{
  "n_layer": 9,
  "d_model": 384,
  "n_head": 3,
  "n_kv_head": 3,
  "head_dim": 64,
  "d_mlp": 1920,
  "vocab_size": 3062,
  "activation": "quick_gelu",
  "norm": "layernorm",
  "norm_place": "pre",
  "norm_eps": 1e-06,
  "positions": "rope",
  "rope_base": 10000.0,
  "rope_fraction": 1.0,
  "qk_norm": false,
  "attn_scale": 0.125,
  "bias": "all",
  "tie_embeddings": true,
  "parallel_block": false,
  "init": "normal",
  "init_std_qkv": 0.0228,
  "init_std_o": 0.0,
  "init_std_up": 0.0228,
  "init_std_down": 0.0,
  "optimizer": "soap_variant",
  "lr": 0.00495,
  "beta1": 0.95,
  "beta2": 0.95,
  "weight_decay": 0.071,
  "lr_head": 0.00819,
  "grad_clip": 2.0,
  "warmup_steps": 200,
  "schedule": "wsd",
  "decay_fraction": 0.771,
  "decay_shape": "linear",
  "final_lr_fraction": 0.0,
  "batch_tokens": 131072,
  "seq_len": 1024,
  "doc_mask": true,
  "z_loss": 0.0001,
  "train_tokens": 626300000,
  "steps": 4779,
  "dataset": "wikipedia_en"
}
Each number is 200 + 30 x the weight over its row's rms, rounded and kept within 0 to 999. Layers, rows and columns count from 0. The size before them is the row's rms in percent of the matrix's.

# v: layer 4 attention value, 192x384, rms 0.196, rows 191, columns 0-191
# o: layer 4 attention output (transposed), 192x384, rms 0.181, rows 191, columns 0-191
# up: layer 4 MLP up, 1920x384, rms 0.178, rows 0-16, columns 0-191
# down: layer 4 MLP down (transposed), 1920x384, rms 0.186, rows 0-16, columns 0-191
v191,088,167,175,245,235,209,200,191,229,207,222,199,174,169,222,234,254,164,204,214,251,173,217,195,201,225,193,207,140,188,188,217,176,228,160,198,197,216,176,220,175,186,180,191,185,230,196,160,197,178,192,192,277,215,233,199,215,218,223,212,183,215,190,225,179,242,246,178,188,223,184,243,212,246,218,178,202,199,220,182,225,219,176,232,213,196,168,207,164,196,214,152,198,192,202,223,191,225,256,156,180,188,213,186,209,189,157,200,239,157,248,127,217,209,181,204,212,213,208,226,171,189,225,189,198,233,210,188,184,198,237,181,181,189,165,159,218,208,233,190,199,157,187,196,184,226,196,178,182,227,154,129,234,200,243,173,218,197,189,210,216,186,261,214,208,142,214,229,244,137,184,150,215,177,161,171,190,153,190,180,197,204,254,143,231,213,247,185,214,154,167,175,231
o191,091,217,181,230,216,230,183,170,207,182,215,157,177,240,182,137,222,176,161,197,181,179,219,189,213,169,224,194,172,144,239,136,193,236,138,190,218,218,195,200,253,207,211,210,179,109,189,234,212,209,205,135,209,185,240,200,196,248,199,210,199,213,190,129,211,205,218,165,237,186,226,170,184,176,189,222,198,209,251,246,212,229,196,208,205,162,204,173,171,192,216,244,141,213,182,190,122,227,226,222,234,199,246,221,185,188,196,242,197,189,181,149,210,135,188,244,206,182,160,216,194,194,199,196,195,221,176,243,184,247,243,194,157,227,206,210,229,183,239,249,242,203,280,168,190,173,226,177,239,231,230,195,170,207,182,197,184,166,153,237,212,183,191,209,185,159,182,218,228,208,195,234,245,219,205,238,212,241,180,167,246,258,199,247,184,220,234,192,227,236,251,126,139
up0,102,209,253,172,187,183,174,221,196,192,241,176,186,191,156,192,187,193,202,171,168,222,206,163,197,220,216,176,208,201,149,203,193,191,212,191,163,180,226,174,197,207,218,211,167,164,145,199,206,230,241,178,187,188,221,176,203,126,176,211,177,156,232,236,194,212,210,209,198,204,197,215,175,179,162,179,157,303,172,235,193,160,259,192,207,245,218,165,200,244,191,193,210,141,234,165,181,207,212,242,207,230,176,189,188,223,241,243,219,198,213,194,193,210,185,112,225,203,212,196,151,158,270,225,176,253,244,198,202,219,179,170,194,175,232,201,186,209,148,158,192,214,199,167,232,190,176,217,240,220,235,158,239,157,196,201,175,202,194,177,185,175,231,270,164,201,184,158,227,136,191,181,206,193,139,237,163,178,208,203,226,248,211,246,232,204,175,264,223,213,212,154,208
down0,091,186,249,177,227,145,182,210,227,173,219,192,194,123,206,162,226,231,219,197,183,201,174,171,216,239,245,195,121,196,222,187,210,183,169,241,211,169,190,219,232,232,205,202,254,238,235,186,242,207,251,195,223,253,191,156,181,236,177,146,193,161,141,183,166,189,165,207,180,252,175,229,215,211,234,201,255,250,199,248,185,209,214,164,156,176,193,185,236,199,243,225,167,203,178,205,174,230,175,201,215,225,167,191,199,238,208,224,198,210,236,198,205,192,191,203,195,277,189,184,249,218,176,180,159,241,193,206,184,179,176,194,165,263,212,231,209,199,203,186,184,244,237,241,210,215,205,162,192,155,215,162,275,248,197,209,243,187,195,214,198,156,242,192,210,183,158,227,237,158,204,143,208,187,214,225,210,157,206,207,193,227,195,225,209,200,265,216,168,220,182,187,155
up1,104,186,175,176,114,207,131,203,220,198,215,184,188,240,146,254,166,175,195,191,237,260,196,155,212,186,231,196,187,199,198,254,238,215,218,181,163,186,219,212,213,179,197,186,263,176,153,173,182,183,208,194,229,145,215,182,235,133,216,261,177,234,141,190,185,191,142,266,142,153,207,152,244,223,217,201,154,194,175,187,186,219,211,153,188,204,256,216,210,192,234,203,268,202,187,184,154,223,202,123,209,247,121,205,191,174,238,195,220,185,209,238,198,234,200,197,205,219,232,199,210,223,155,140,193,202,203,225,177,164,201,238,211,190,150,174,170,219,167,222,205,247,213,213,206,211,181,222,234,179,198,163,247,276,211,152,257,236,224,240,223,154,227,209,223,170,161,230,209,174,208,200,178,222,205,254,197,248,153,226,211,174,138,193,181,147,207,180,177,206,181,145,156
down1,114,168,175,186,224,217,201,230,236,215,219,179,228,192,216,225,157,169,220,225,246,205,162,209,193,129,243,207,184,165,119,199,193,254,180,225,212,219,228,203,202,218,193,231,234,136,196,233,195,205,227,229,213,214,173,234,205,98,212,208,159,251,235,258,185,184,224,216,180,166,271,175,184,190,201,255,141,188,211,254,235,242,208,195,221,233,227,238,213,212,205,210,173,208,155,181,177,189,194,155,212,171,206,168,221,174,227,210,263,196,219,208,196,216,187,209,231,192,214,162,165,140,164,178,187,176,242,207,232,254,209,267,172,212,215,191,242,138,241,186,173,200,215,184,197,223,186,155,178,236,232,218,159,229,263,225,246,222,178,183,192,181,227,227,215,222,199,187,207,208,198,236,199,238,266,210,220,245,198,186,185,252,229,162,181,206,248,221,139,196,166,160,142
up2,101,208,217,242,195,211,240,229,268,194,212,205,253,193,186,194,234,196,202,197,193,164,196,218,182,175,140,191,208,246,279,197,132,158,202,168,241,176,161,198,213,245,200,243,170,165,190,172,193,163,232,204,185,182,202,240,239,242,202,191,246,235,198,228,238,209,197,220,156,180,210,183,183,183,188,190,207,191,210,186,222,202,205,159,205,229,197,177,147,187,171,163,198,261,193,212,199,174,156,222,202,182,194,194,152,241,191,223,233,147,178,206,281,182,185,223,166,212,165,177,250,199,266,224,163,184,222,257,193,177,245,170,210,226,232,226,154,195,194,217,163,172,200,153,167,198,163,180,209,177,202,173,167,194,179,187,205,215,189,176,183,302,232,196,203,191,224,184,230,194,194,152,141,191,210,201,199,244,226,147,231,186,204,225,229,252,244,201,242,228,205,220,191
down2,111,217,147,154,156,193,245,248,242,161,214,279,168,181,158,204,187,198,145,204,137,177,219,226,165,208,203,240,170,219,217,195,175,180,158,184,194,222,217,180,191,195,210,145,205,203,230,195,173,155,221,204,194,182,166,172,220,201,201,214,223,223,238,206,241,237,159,204,213,187,223,175,157,96,175,189,184,178,195,163,186,190,194,200,216,169,223,160,201,214,169,135,216,208,216,175,169,177,197,205,220,193,272,245,208,222,191,203,219,132,191,165,218,228,147,185,149,149,221,229,201,196,206,195,152,207,192,260,170,150,240,170,204,239,177,218,151,164,212,215,237,198,187,177,142,234,214,206,191,191,196,187,196,157,185,171,178,195,193,194,207,240,241,193,163,223,259,178,220,235,176,179,116,245,178,179,137,234,224,183,207,198,223,205,183,154,206,223,216,170,204,168,245
up3,107,146,161,229,255,236,190,191,208,179,177,237,191,188,142,188,246,221,186,241,144,201,216,223,189,182,187,217,191,171,193,205,201,193,212,232,250,209,198,186,212,171,201,231,197,184,148,215,185,198,232,177,186,233,151,200,225,189,195,191,209,314,215,200,161,226,217,179,187,227,184,246,200,185,167,163,207,217,226,165,215,198,200,152,201,207,181,196,233,200,191,241,171,200,192,194,110,195,156,179,197,194,179,229,192,217,208,201,184,246,183,227,126,233,189,183,115,181,157,144,240,155,190,200,212,181,178,150,296,180,228,183,163,210,199,212,159,192,161,219,199,166,195,194,188,232,182,239,227,181,210,187,225,189,195,190,163,213,200,168,233,204,144,290,252,194,195,209,200,189,264,168,209,250,243,159,197,249,185,217,195,194,225,247,162,214,198,173,222,216,184,234,197
down3,095,217,193,242,226,184,219,156,155,208,227,230,220,236,201,184,207,207,198,188,183,223,240,198,163,249,219,225,208,256,211,247,138,212,125,240,202,205,206,213,155,181,182,150,211,221,156,178,151,187,195,213,154,197,235,169,187,210,222,166,163,234,187,301,218,203,252,171,157,158,252,215,240,207,197,247,187,195,237,170,197,163,149,204,175,146,188,174,196,201,226,194,161,161,198,202,200,160,236,189,189,248,216,234,209,189,182,205,203,224,230,170,185,189,184,169,217,184,218,170,182,276,180,203,179,213,182,189,189,233,173,180,228,253,135,209,219,145,195,178,201,243,232,244,223,150,229,198,224,206,171,178,174,205,287,173,225,184,221,240,186,182,213,176,213,201,179,169,187,206,210,281,190,286,194,181,152,156,177,147,213,190,173,223,225,191,164,123,160,168,199,207,260
up4,097,192,190,218,208,182,200,174,158,219,207,203,221,196,215,182,173,163,175,161,160,181,247,241,161,223,175,220,214,210,189,213,223,225,200,202,209,218,195,230,216,164,215,206,228,221,198,202,161,165,288,182,193,192,222,173,157,178,156,231,172,195,208,206,203,202,234,319,171,204,224,209,164,199,209,257,176,202,218,161,140,203,219,150,199,223,130,138,147,153,158,229,207,183,210,188,237,166,165,198,207,180,199,156,177,245,193,169,167,235,174,132,195,225,220,224,184,173,211,211,219,170,234,212,192,203,260,218,184,170,183,179,230,173,194,210,202,199,212,244,180,210,221,211,229,175,143,239,203,214,180,199,208,220,182,183,247,176,207,188,215,171,187,230,261,215,129,213,118,180,195,185,206,235,185,194,267,183,204,219,227,175,184,172,162,220,259,222,190,214,213,201,209
down4,084,199,186,211,231,182,163,191,182,241,190,253,227,190,202,198,263,205,173,142,206,198,200,158,199,195,184,197,211,202,184,169,212,248,220,223,255,241,151,206,227,172,201,212,242,210,195,186,219,188,188,207,236,213,243,201,172,192,190,235,257,214,167,200,177,125,231,156,171,219,150,205,231,208,223,185,214,160,205,202,179,164,168,196,209,179,254,198,206,206,240,191,192,201,169,172,185,247,199,253,210,224,201,205,237,238,176,239,209,235,237,210,224,217,192,170,251,239,203,178,155,199,161,220,191,194,145,211,208,197,194,263,193,186,181,125,220,172,241,198,189,181,192,225,153,228,170,189,255,227,156,184,208,173,170,236,179,233,203,203,188,176,254,184,153,210,233,170,173,209,230,173,234,175,243,202,183,305,257,209,231,183,202,207,190,150,196,156,176,196,178,217,149
up5,101,249,207,170,238,181,208,185,155,191,117,170,169,227,161,201,170,226,175,215,234,215,147,203,190,213,210,197,254,208,192,153,198,205,210,183,207,204,188,162,175,254,187,202,211,170,165,191,224,213,142,184,197,190,235,145,151,212,212,236,187,195,163,176,236,242,268,206,169,225,139,144,204,170,201,190,172,161,244,239,215,196,225,242,110,188,230,165,206,240,195,209,168,172,174,168,183,178,223,187,228,214,204,209,196,195,145,236,212,260,170,220,194,174,285,181,222,184,174,163,223,202,218,186,161,196,181,178,222,125,199,215,202,193,189,161,209,115,231,170,183,212,177,190,227,209,228,240,171,196,192,230,221,222,223,195,228,193,137,210,213,227,249,197,219,160,170,204,169,174,192,173,261,254,178,151,214,232,193,163,169,182,190,171,151,182,193,195,180,171,207,226,234
down5,098,237,185,143,206,239,207,222,215,214,219,197,161,231,159,217,201,243,170,214,244,176,214,189,236,167,148,192,149,161,165,142,191,248,199,301,191,241,239,226,189,173,286,169,263,196,191,171,234,155,189,155,194,181,263,228,174,208,200,148,185,185,237,219,252,204,179,175,210,243,209,213,200,222,205,167,192,192,221,197,208,210,253,191,256,144,211,197,172,173,220,197,147,172,189,243,219,188,192,180,200,198,189,221,218,213,214,185,176,226,182,165,185,173,163,217,201,209,190,194,221,154,199,218,116,149,226,269,174,266,216,203,163,141,237,173,212,233,213,224,153,224,212,207,242,179,190,143,237,204,170,191,182,199,201,278,211,251,261,194,150,177,144,243,191,155,157,244,212,143,185,179,210,214,197,186,172,220,216,203,205,173,212,192,194,206,244,207,264,186,189,217,259
up6,097,241,205,209,169,176,215,142,207,215,163,207,203,236,221,162,177,179,159,242,218,266,194,137,176,197,202,203,192,203,159,175,203,230,148,211,238,205,163,224,188,188,175,164,138,204,199,236,205,143,186,162,177,198,185,182,184,240,185,228,211,268,170,245,189,250,230,189,216,162,183,199,243,221,192,172,197,204,196,243,216,172,210,164,210,190,172,214,205,218,220,232,259,207,239,189,212,206,137,198,173,208,237,199,233,221,194,202,197,181,237,237,234,245,198,177,175,172,126,268,185,199,166,250,185,139,257,158,194,262,215,243,188,151,165,192,166,160,260,149,231,168,180,127,193,194,205,180,209,197,202,208,188,216,218,214,206,199,226,163,279,182,247,199,157,158,205,218,237,211,195,208,225,208,212,196,167,207,176,191,193,145,252,230,264,179,208,241,180,163,203,222,195
down6,093,178,227,219,249,202,235,204,197,181,216,183,222,150,193,210,223,244,205,178,209,149,196,248,187,159,265,224,220,186,217,182,181,187,195,235,198,226,228,217,192,159,220,211,171,197,226,172,225,180,192,235,222,250,199,220,237,206,206,225,144,160,176,247,186,171,236,238,236,242,184,266,203,203,225,194,227,237,259,194,220,230,190,229,174,186,233,184,182,167,215,210,140,268,170,212,195,211,210,181,193,233,167,201,215,201,206,256,251,168,240,198,168,162,202,204,214,164,221,167,235,240,166,151,183,164,228,223,207,174,209,260,213,189,227,230,189,189,150,209,214,240,182,216,167,188,147,182,206,201,238,205,193,200,238,169,193,206,218,241,230,151,179,175,248,261,220,217,231,155,223,249,196,175,189,195,198,201,225,220,196,156,151,251,175,186,175,115,207,178,175,180,223
up7,103,159,185,177,203,213,203,211,216,254,188,226,200,163,182,206,200,211,216,207,193,217,183,168,169,219,222,259,195,221,200,215,240,166,233,171,167,270,215,174,189,150,211,176,222,240,191,185,229,167,208,190,161,148,227,175,173,174,223,226,224,224,163,208,230,182,222,152,199,220,153,221,211,131,214,209,199,221,203,210,199,202,161,206,179,185,190,201,190,242,180,150,163,247,225,221,214,176,203,221,222,196,216,244,163,230,235,235,151,163,166,193,216,209,192,134,129,202,170,179,181,220,238,198,161,172,198,171,212,211,208,180,184,208,206,175,176,213,227,178,206,202,268,246,204,216,255,219,203,203,205,142,191,213,239,187,86,204,254,161,200,205,210,152,179,133,215,211,163,242,199,239,203,264,196,200,225,205,191,184,176,190,203,190,237,200,180,166,193,142,173,167,163
down7,103,224,236,159,185,234,177,241,208,174,171,204,209,198,193,171,204,219,191,211,131,204,226,185,220,205,162,188,181,174,151,209,208,206,213,213,187,217,195,207,230,207,196,222,236,189,193,233,179,247,234,248,218,222,193,189,205,197,132,252,174,188,182,190,168,204,249,214,162,199,219,175,162,163,213,122,187,221,193,199,188,255,204,239,201,190,236,155,234,218,176,168,261,218,221,214,243,233,262,274,232,204,208,203,225,184,230,185,201,178,200,186,188,212,174,202,208,245,214,161,188,188,156,175,180,183,182,167,233,218,182,190,204,187,173,164,199,204,220,152,222,219,238,229,186,191,168,162,184,213,206,175,181,151,240,209,149,248,178,207,214,211,208,184,135,212,198,177,205,195,163,225,233,252,127,214,255,205,224,139,172,215,184,184,236,182,229,224,226,224,169,177,225
up8,097,225,242,161,157,239,128,260,205,212,186,219,188,154,190,167,180,202,258,213,234,190,187,175,255,210,238,229,186,208,208,200,187,217,242,223,213,159,219,196,216,184,212,186,219,197,223,202,167,211,184,156,159,226,171,214,203,193,197,256,212,181,216,223,167,233,149,237,247,166,173,164,231,205,182,188,213,177,182,251,231,161,258,209,195,231,134,239,179,161,202,187,205,278,203,227,181,206,142,168,233,184,214,232,219,212,221,197,152,212,192,228,171,225,186,258,177,176,185,206,174,188,183,175,249,231,140,149,154,249,189,223,162,184,195,215,172,183,142,199,170,209,226,183,185,190,228,194,197,225,161,139,241,137,153,207,220,273,175,183,223,136,212,193,211,185,223,197,215,210,203,233,163,180,263,196,156,220,213,150,196,199,173,209,144,212,157,178,170,176,225,209,238
down8,098,190,185,192,233,189,204,217,229,168,164,207,168,194,173,216,198,250,220,183,226,173,168,221,211,210,207,226,140,188,215,223,215,169,165,252,255,207,174,251,168,215,182,168,203,195,182,168,149,219,196,229,194,187,210,239,214,267,191,213,239,203,165,202,255,161,221,185,207,188,227,182,184,192,152,198,168,251,197,190,202,208,210,204,178,205,159,136,239,231,157,212,215,192,194,227,137,199,137,223,124,177,189,209,221,169,130,176,237,178,193,211,176,141,278,213,192,214,197,223,207,215,214,200,184,238,269,288,228,219,196,188,264,146,207,197,181,139,159,210,204,190,242,132,242,252,250,229,169,212,209,169,158,205,208,187,218,211,227,238,179,142,172,211,235,176,178,133,186,172,200,222,218,191,192,239,215,214,187,199,197,243,218,164,187,162,191,278,149,192,238,194,198
up9,102,197,214,226,187,145,182,170,204,192,131,218,222,248,217,181,221,221,210,245,226,172,145,190,182,209,176,235,200,217,207,219,205,210,222,182,247,222,223,246,224,222,263,170,149,185,206,194,169,193,199,227,170,176,251,194,191,171,166,208,231,211,227,179,192,218,201,205,207,215,168,211,207,219,167,218,250,204,221,168,167,187,187,187,202,186,189,197,206,196,214,177,198,181,247,162,209,222,144,201,231,165,198,186,186,187,242,209,173,148,206,166,213,144,124,203,182,163,201,212,253,200,190,212,202,212,181,187,236,226,188,212,188,187,237,180,179,167,193,207,187,206,169,205,235,175,212,236,169,213,188,158,210,171,276,230,162,249,218,186,194,241,151,171,181,191,135,251,199,236,200,264,173,193,196,176,224,94,205,235,215,197,195,124,247,205,194,144,164,189,213,152,196
down9,103,180,174,159,203,167,197,217,202,195,131,233,233,208,234,206,202,216,239,229,214,215,210,174,231,150,149,175,206,168,228,191,163,211,216,170,242,211,193,180,243,201,213,213,199,183,221,195,186,208,209,214,160,167,145,186,203,154,193,207,207,215,177,275,195,185,205,182,176,200,212,187,211,202,202,262,171,234,192,195,150,173,219,202,212,197,204,208,174,235,181,218,156,217,184,184,165,211,253,157,191,154,212,127,230,191,193,168,234,226,185,232,201,193,218,180,200,136,200,231,237,241,223,190,214,216,156,196,144,217,202,212,215,250,259,228,215,217,145,189,144,202,206,241,180,196,219,287,211,187,153,177,280,244,260,185,173,188,218,186,229,231,260,193,174,236,164,205,198,187,208,245,217,208,222,173,207,217,176,228,184,199,213,162,197,182,231,223,184,267,177,204,238
up10,100,221,206,227,154,130,187,212,234,214,153,235,152,208,151,259,194,178,243,215,160,221,219,230,209,246,177,187,247,216,207,233,201,200,207,144,212,182,174,199,202,185,246,186,172,184,205,181,183,138,145,211,130,198,207,162,198,248,197,217,163,175,258,158,238,215,227,195,224,189,177,219,213,212,209,171,202,143,214,180,180,202,189,193,152,150,223,187,190,196,183,260,188,160,209,164,205,220,232,174,250,204,264,223,212,249,212,206,201,158,186,216,207,173,150,219,177,202,131,195,209,204,240,213,209,204,192,240,193,215,199,168,214,211,161,236,221,198,201,233,216,190,124,208,211,204,183,204,264,214,198,154,184,219,252,226,174,207,209,230,191,237,210,188,159,233,210,211,205,166,197,157,201,195,204,193,205,181,251,158,190,279,174,189,191,215,151,253,163,226,154,172,220
down10,095,162,247,241,245,214,241,225,188,179,206,187,138,187,144,266,212,247,148,228,122,174,192,199,163,156,237,181,139,188,200,183,175,221,213,215,180,229,235,285,215,216,223,173,194,194,156,176,187,192,243,173,189,247,184,180,221,185,203,202,221,250,195,141,198,205,207,185,248,152,244,204,157,181,177,165,191,233,238,197,200,229,257,205,170,190,157,215,140,262,198,197,178,163,171,220,224,181,230,226,255,204,158,178,176,192,134,252,154,254,162,175,171,232,192,207,233,190,177,230,157,204,169,189,167,149,289,207,252,162,244,151,199,242,182,178,200,215,170,184,216,182,185,201,157,186,195,236,210,141,201,189,212,219,187,163,210,218,155,204,231,176,210,215,203,193,191,193,155,217,221,241,228,191,203,183,190,189,231,230,263,203,207,193,202,196,206,210,201,172,179,203,195
up11,088,271,218,218,243,181,237,257,179,228,183,184,175,207,198,202,185,233,145,222,199,159,187,264,224,151,165,221,170,187,247,234,186,145,191,204,215,215,217,183,198,180,216,157,252,244,169,194,254,198,207,184,159,248,186,206,243,203,174,214,158,236,163,230,219,180,172,190,194,207,196,251,198,187,158,228,237,214,222,240,195,236,209,195,183,217,166,175,191,190,197,164,132,188,144,189,184,207,222,159,210,154,204,162,222,190,204,187,208,161,209,200,271,205,183,230,199,210,256,178,208,198,189,232,209,201,167,152,144,222,165,180,188,197,164,185,164,175,259,206,225,192,185,230,154,190,207,207,198,183,206,178,209,178,185,141,230,192,243,222,211,153,140,221,195,152,208,226,208,167,169,204,218,170,205,140,181,184,227,161,219,208,184,190,174,204,234,220,181,213,172,194,158
down11,089,197,214,185,166,224,233,150,244,191,207,198,198,223,184,187,216,191,219,223,243,199,166,235,231,235,193,203,209,181,201,154,214,216,208,256,177,253,207,201,181,197,146,225,219,194,164,225,178,200,143,209,181,184,198,204,179,230,157,236,222,259,232,195,177,210,215,118,261,231,167,173,163,168,197,133,199,146,204,239,164,215,184,239,173,165,183,161,222,207,183,167,212,203,230,241,210,194,212,225,166,229,218,180,200,206,202,221,200,177,207,224,183,161,160,217,211,194,217,200,211,219,189,208,139,221,182,217,243,197,199,210,169,161,183,164,202,203,184,189,226,190,181,238,218,243,212,197,223,220,232,209,197,212,181,218,196,184,196,182,226,186,166,186,217,194,277,215,196,177,218,240,230,181,165,219,245,230,91,207,193,190,193,165,198,222,245,191,187,241,216,178,201
up12,101,186,272,233,173,241,238,168,169,170,214,162,165,218,220,186,165,244,180,212,178,221,167,158,152,171,199,201,198,192,210,164,138,206,220,189,190,229,199,140,215,207,222,228,220,170,210,200,181,242,219,203,197,216,204,191,165,248,203,200,217,167,243,160,174,213,272,186,217,220,227,236,176,182,189,144,179,132,213,177,182,185,195,197,213,178,205,227,170,201,220,170,203,197,216,269,228,280,154,127,186,199,178,182,184,277,131,199,157,185,238,251,192,164,159,162,204,210,166,208,203,203,154,191,214,158,249,196,178,143,221,214,201,183,205,160,198,197,207,203,234,208,227,207,200,240,203,203,252,208,217,212,169,226,208,234,196,213,202,152,226,211,232,236,146,226,162,172,193,161,216,197,177,260,197,184,218,190,195,168,187,190,181,185,183,209,200,236,262,173,210,174,151
down12,099,228,226,247,246,199,212,232,227,208,209,225,226,206,179,224,196,157,131,207,226,165,213,235,155,136,170,173,200,233,235,169,203,240,219,272,212,167,215,191,228,206,130,151,252,204,206,238,199,221,242,253,211,151,237,214,166,162,220,180,214,220,228,221,157,195,209,203,190,163,208,168,204,247,206,242,256,158,204,177,197,212,209,227,210,177,185,159,219,233,210,182,161,182,228,139,204,196,284,155,141,239,205,175,198,188,174,206,263,214,159,265,177,261,180,220,202,205,241,170,156,197,161,176,246,195,185,224,173,202,185,201,222,229,197,254,187,180,182,228,222,232,229,183,235,165,160,210,213,218,164,223,232,240,168,165,191,185,183,238,237,216,219,177,213,195,223,193,217,250,194,229,188,223,218,155,208,177,206,192,195,204,217,206,200,182,186,228,204,141,199,214,214
up13,105,176,195,241,214,201,234,194,215,146,146,184,220,191,246,202,188,189,203,211,232,246,195,168,213,214,238,195,153,173,186,194,237,157,220,186,246,178,248,151,131,203,258,202,211,158,191,140,199,211,218,231,174,205,183,184,141,160,228,158,176,218,174,187,154,208,231,195,194,179,215,182,216,194,219,227,217,164,196,208,193,184,199,206,197,235,191,202,134,199,168,233,201,209,242,183,162,220,210,168,173,181,168,186,214,244,236,227,200,248,169,221,199,182,224,215,219,190,242,173,227,151,210,209,187,210,198,150,181,175,238,196,207,203,232,132,232,177,171,264,146,222,197,174,220,225,196,273,178,225,175,239,206,197,209,185,222,195,208,182,246,227,182,245,233,231,245,201,198,151,182,166,262,186,194,224,233,218,146,173,174,114,177,156,155,217,226,117,210,220,149,230,174
down13,101,237,219,153,226,203,205,172,166,172,189,206,202,201,189,194,223,170,191,197,197,296,204,195,177,201,223,183,201,217,173,180,156,151,245,220,207,218,242,256,198,196,186,189,159,240,208,185,177,160,245,203,207,190,186,183,196,138,204,210,156,194,163,216,177,132,218,157,181,175,155,264,200,165,182,171,185,221,193,220,205,155,206,164,195,171,226,154,144,220,180,231,188,193,189,273,197,177,229,202,196,182,204,197,154,185,172,221,190,188,215,219,163,181,242,143,179,174,225,179,232,153,208,210,223,180,232,210,209,215,200,152,253,224,224,180,209,217,191,208,195,252,170,222,215,198,209,173,229,216,238,230,164,247,225,200,189,152,217,173,195,213,209,246,206,191,198,208,213,179,114,137,184,195,200,279,211,163,196,155,190,281,148,188,183,147,177,180,237,145,221,175,192
up14,094,209,191,239,181,124,214,202,207,238,200,200,207,178,153,178,239,195,210,223,179,211,176,271,235,138,192,171,172,222,131,153,196,196,189,178,209,202,224,223,181,164,226,165,187,207,208,177,219,202,218,188,189,200,165,241,210,228,225,205,179,234,264,158,204,135,249,196,180,195,265,229,198,157,216,254,198,218,189,208,174,154,227,208,199,205,96,171,218,205,203,222,160,210,145,201,168,206,179,224,213,243,256,200,179,177,212,182,185,214,127,170,200,187,228,165,220,215,187,258,116,201,239,221,182,177,221,164,202,194,232,206,188,186,213,184,231,201,167,205,201,229,167,173,136,212,203,163,230,216,197,186,232,214,135,176,203,246,175,199,202,198,161,209,221,193,170,221,212,174,219,130,205,172,158,197,193,154,152,208,223,140,200,208,193,224,224,193,225,222,209,216,211
down14,097,222,229,190,193,188,263,200,198,213,203,180,173,206,208,223,167,219,197,188,238,138,209,230,219,230,229,180,177,159,172,204,185,141,190,183,221,166,212,213,174,150,180,184,223,234,190,196,143,216,155,170,172,191,187,174,220,224,152,192,231,195,214,240,201,218,191,217,197,189,209,275,195,181,161,210,222,179,184,220,179,191,193,248,175,209,221,219,272,216,188,204,183,198,240,215,159,195,129,121,175,205,242,214,179,131,110,202,198,113,197,223,245,226,165,239,195,230,179,255,172,184,206,216,154,174,182,220,215,247,218,194,150,195,151,228,193,211,178,251,198,284,203,201,147,175,235,198,243,196,219,191,229,214,169,241,229,237,219,183,172,246,214,241,214,208,199,219,216,193,242,248,193,213,201,218,179,216,217,192,220,186,185,211,178,224,219,227,193,182,244,220,176
up15,094,196,158,240,213,196,195,219,166,221,202,235,204,224,166,195,198,242,249,201,251,213,218,208,232,231,171,182,207,178,189,189,189,227,191,153,191,181,183,225,189,230,202,176,205,228,163,173,188,166,264,243,154,193,150,214,257,226,175,252,200,185,205,249,160,189,220,189,180,160,211,168,178,191,195,131,177,239,191,232,205,198,282,232,222,181,175,231,197,204,113,207,212,203,171,201,283,199,152,177,161,249,166,199,186,165,228,165,171,188,214,185,191,182,219,252,182,191,224,172,162,176,247,251,194,190,217,230,191,193,189,178,201,230,177,203,171,206,260,235,188,177,188,166,144,210,164,191,136,215,219,123,225,186,181,205,172,199,203,166,196,185,213,190,212,201,237,191,174,180,216,118,166,198,188,189,227,283,197,195,228,188,187,187,180,215,203,180,237,164,221,173,232
down15,095,183,183,243,151,218,244,202,176,173,247,199,216,205,238,235,204,170,217,196,169,193,202,200,252,210,208,140,208,191,199,169,203,232,157,131,243,243,220,158,247,233,231,211,214,168,245,201,185,270,184,159,223,254,200,173,192,154,226,128,247,221,188,229,186,219,206,190,173,211,214,223,198,204,247,218,196,200,225,228,190,187,212,194,211,155,218,211,184,169,123,237,144,145,226,147,227,200,227,181,193,184,214,243,283,169,227,253,226,257,209,178,202,180,205,222,194,217,183,201,189,187,190,233,217,255,204,222,147,207,244,181,163,163,237,177,188,200,236,188,209,261,179,239,221,264,215,162,171,186,232,140,195,196,223,117,208,209,189,188,188,290,280,234,132,188,257,165,164,227,185,230,213,219,202,215,226,270,141,200,174,201,239,151,164,197,142,227,213,213,192,235,187
up16,102,182,183,261,193,152,214,177,201,221,221,164,247,250,237,192,195,162,159,145,199,210,181,193,203,267,208,187,165,220,197,160,178,160,226,200,178,240,161,214,221,176,185,177,184,185,170,218,150,214,230,163,189,221,232,220,201,204,184,188,211,174,191,207,217,238,191,196,190,216,227,230,223,237,198,182,182,220,217,226,255,213,182,220,196,145,252,196,216,179,211,177,221,199,191,234,219,196,202,226,243,216,234,170,189,185,222,187,198,200,195,231,148,203,162,203,225,156,223,209,166,189,239,212,163,182,208,224,184,201,149,192,179,178,156,160,253,160,198,161,216,235,193,228,241,234,152,231,234,199,169,291,190,216,232,183,214,177,195,171,215,172,156,186,200,181,133,218,275,217,134,229,171,191,188,198,183,147,233,197,208,211,214,156,246,182,168,164,274,207,243,177,196
down16,104,200,229,180,169,176,200,175,164,181,210,182,229,164,258,165,161,189,163,233,195,202,187,201,190,249,201,188,193,183,180,183,222,146,217,217,212,217,223,169,168,217,188,232,220,218,216,163,174,221,127,176,204,200,151,225,209,182,158,183,172,199,185,222,231,181,150,225,205,181,205,249,259,168,194,227,249,195,173,194,175,239,174,199,163,213,227,152,192,222,156,204,179,246,178,272,152,155,214,199,225,270,195,180,209,167,222,176,183,152,209,196,163,173,189,197,233,237,210,176,190,252,195,234,176,181,176,177,176,198,169,226,152,208,231,250,201,218,196,193,200,216,254,229,183,204,212,213,180,169,180,225,278,215,205,205,196,238,202,199,151,200,231,177,212,180,197,203,271,168,202,255,209,241,180,153,192,212,197,148,235,202,242,172,141,246,163,165,203,142,228,196,189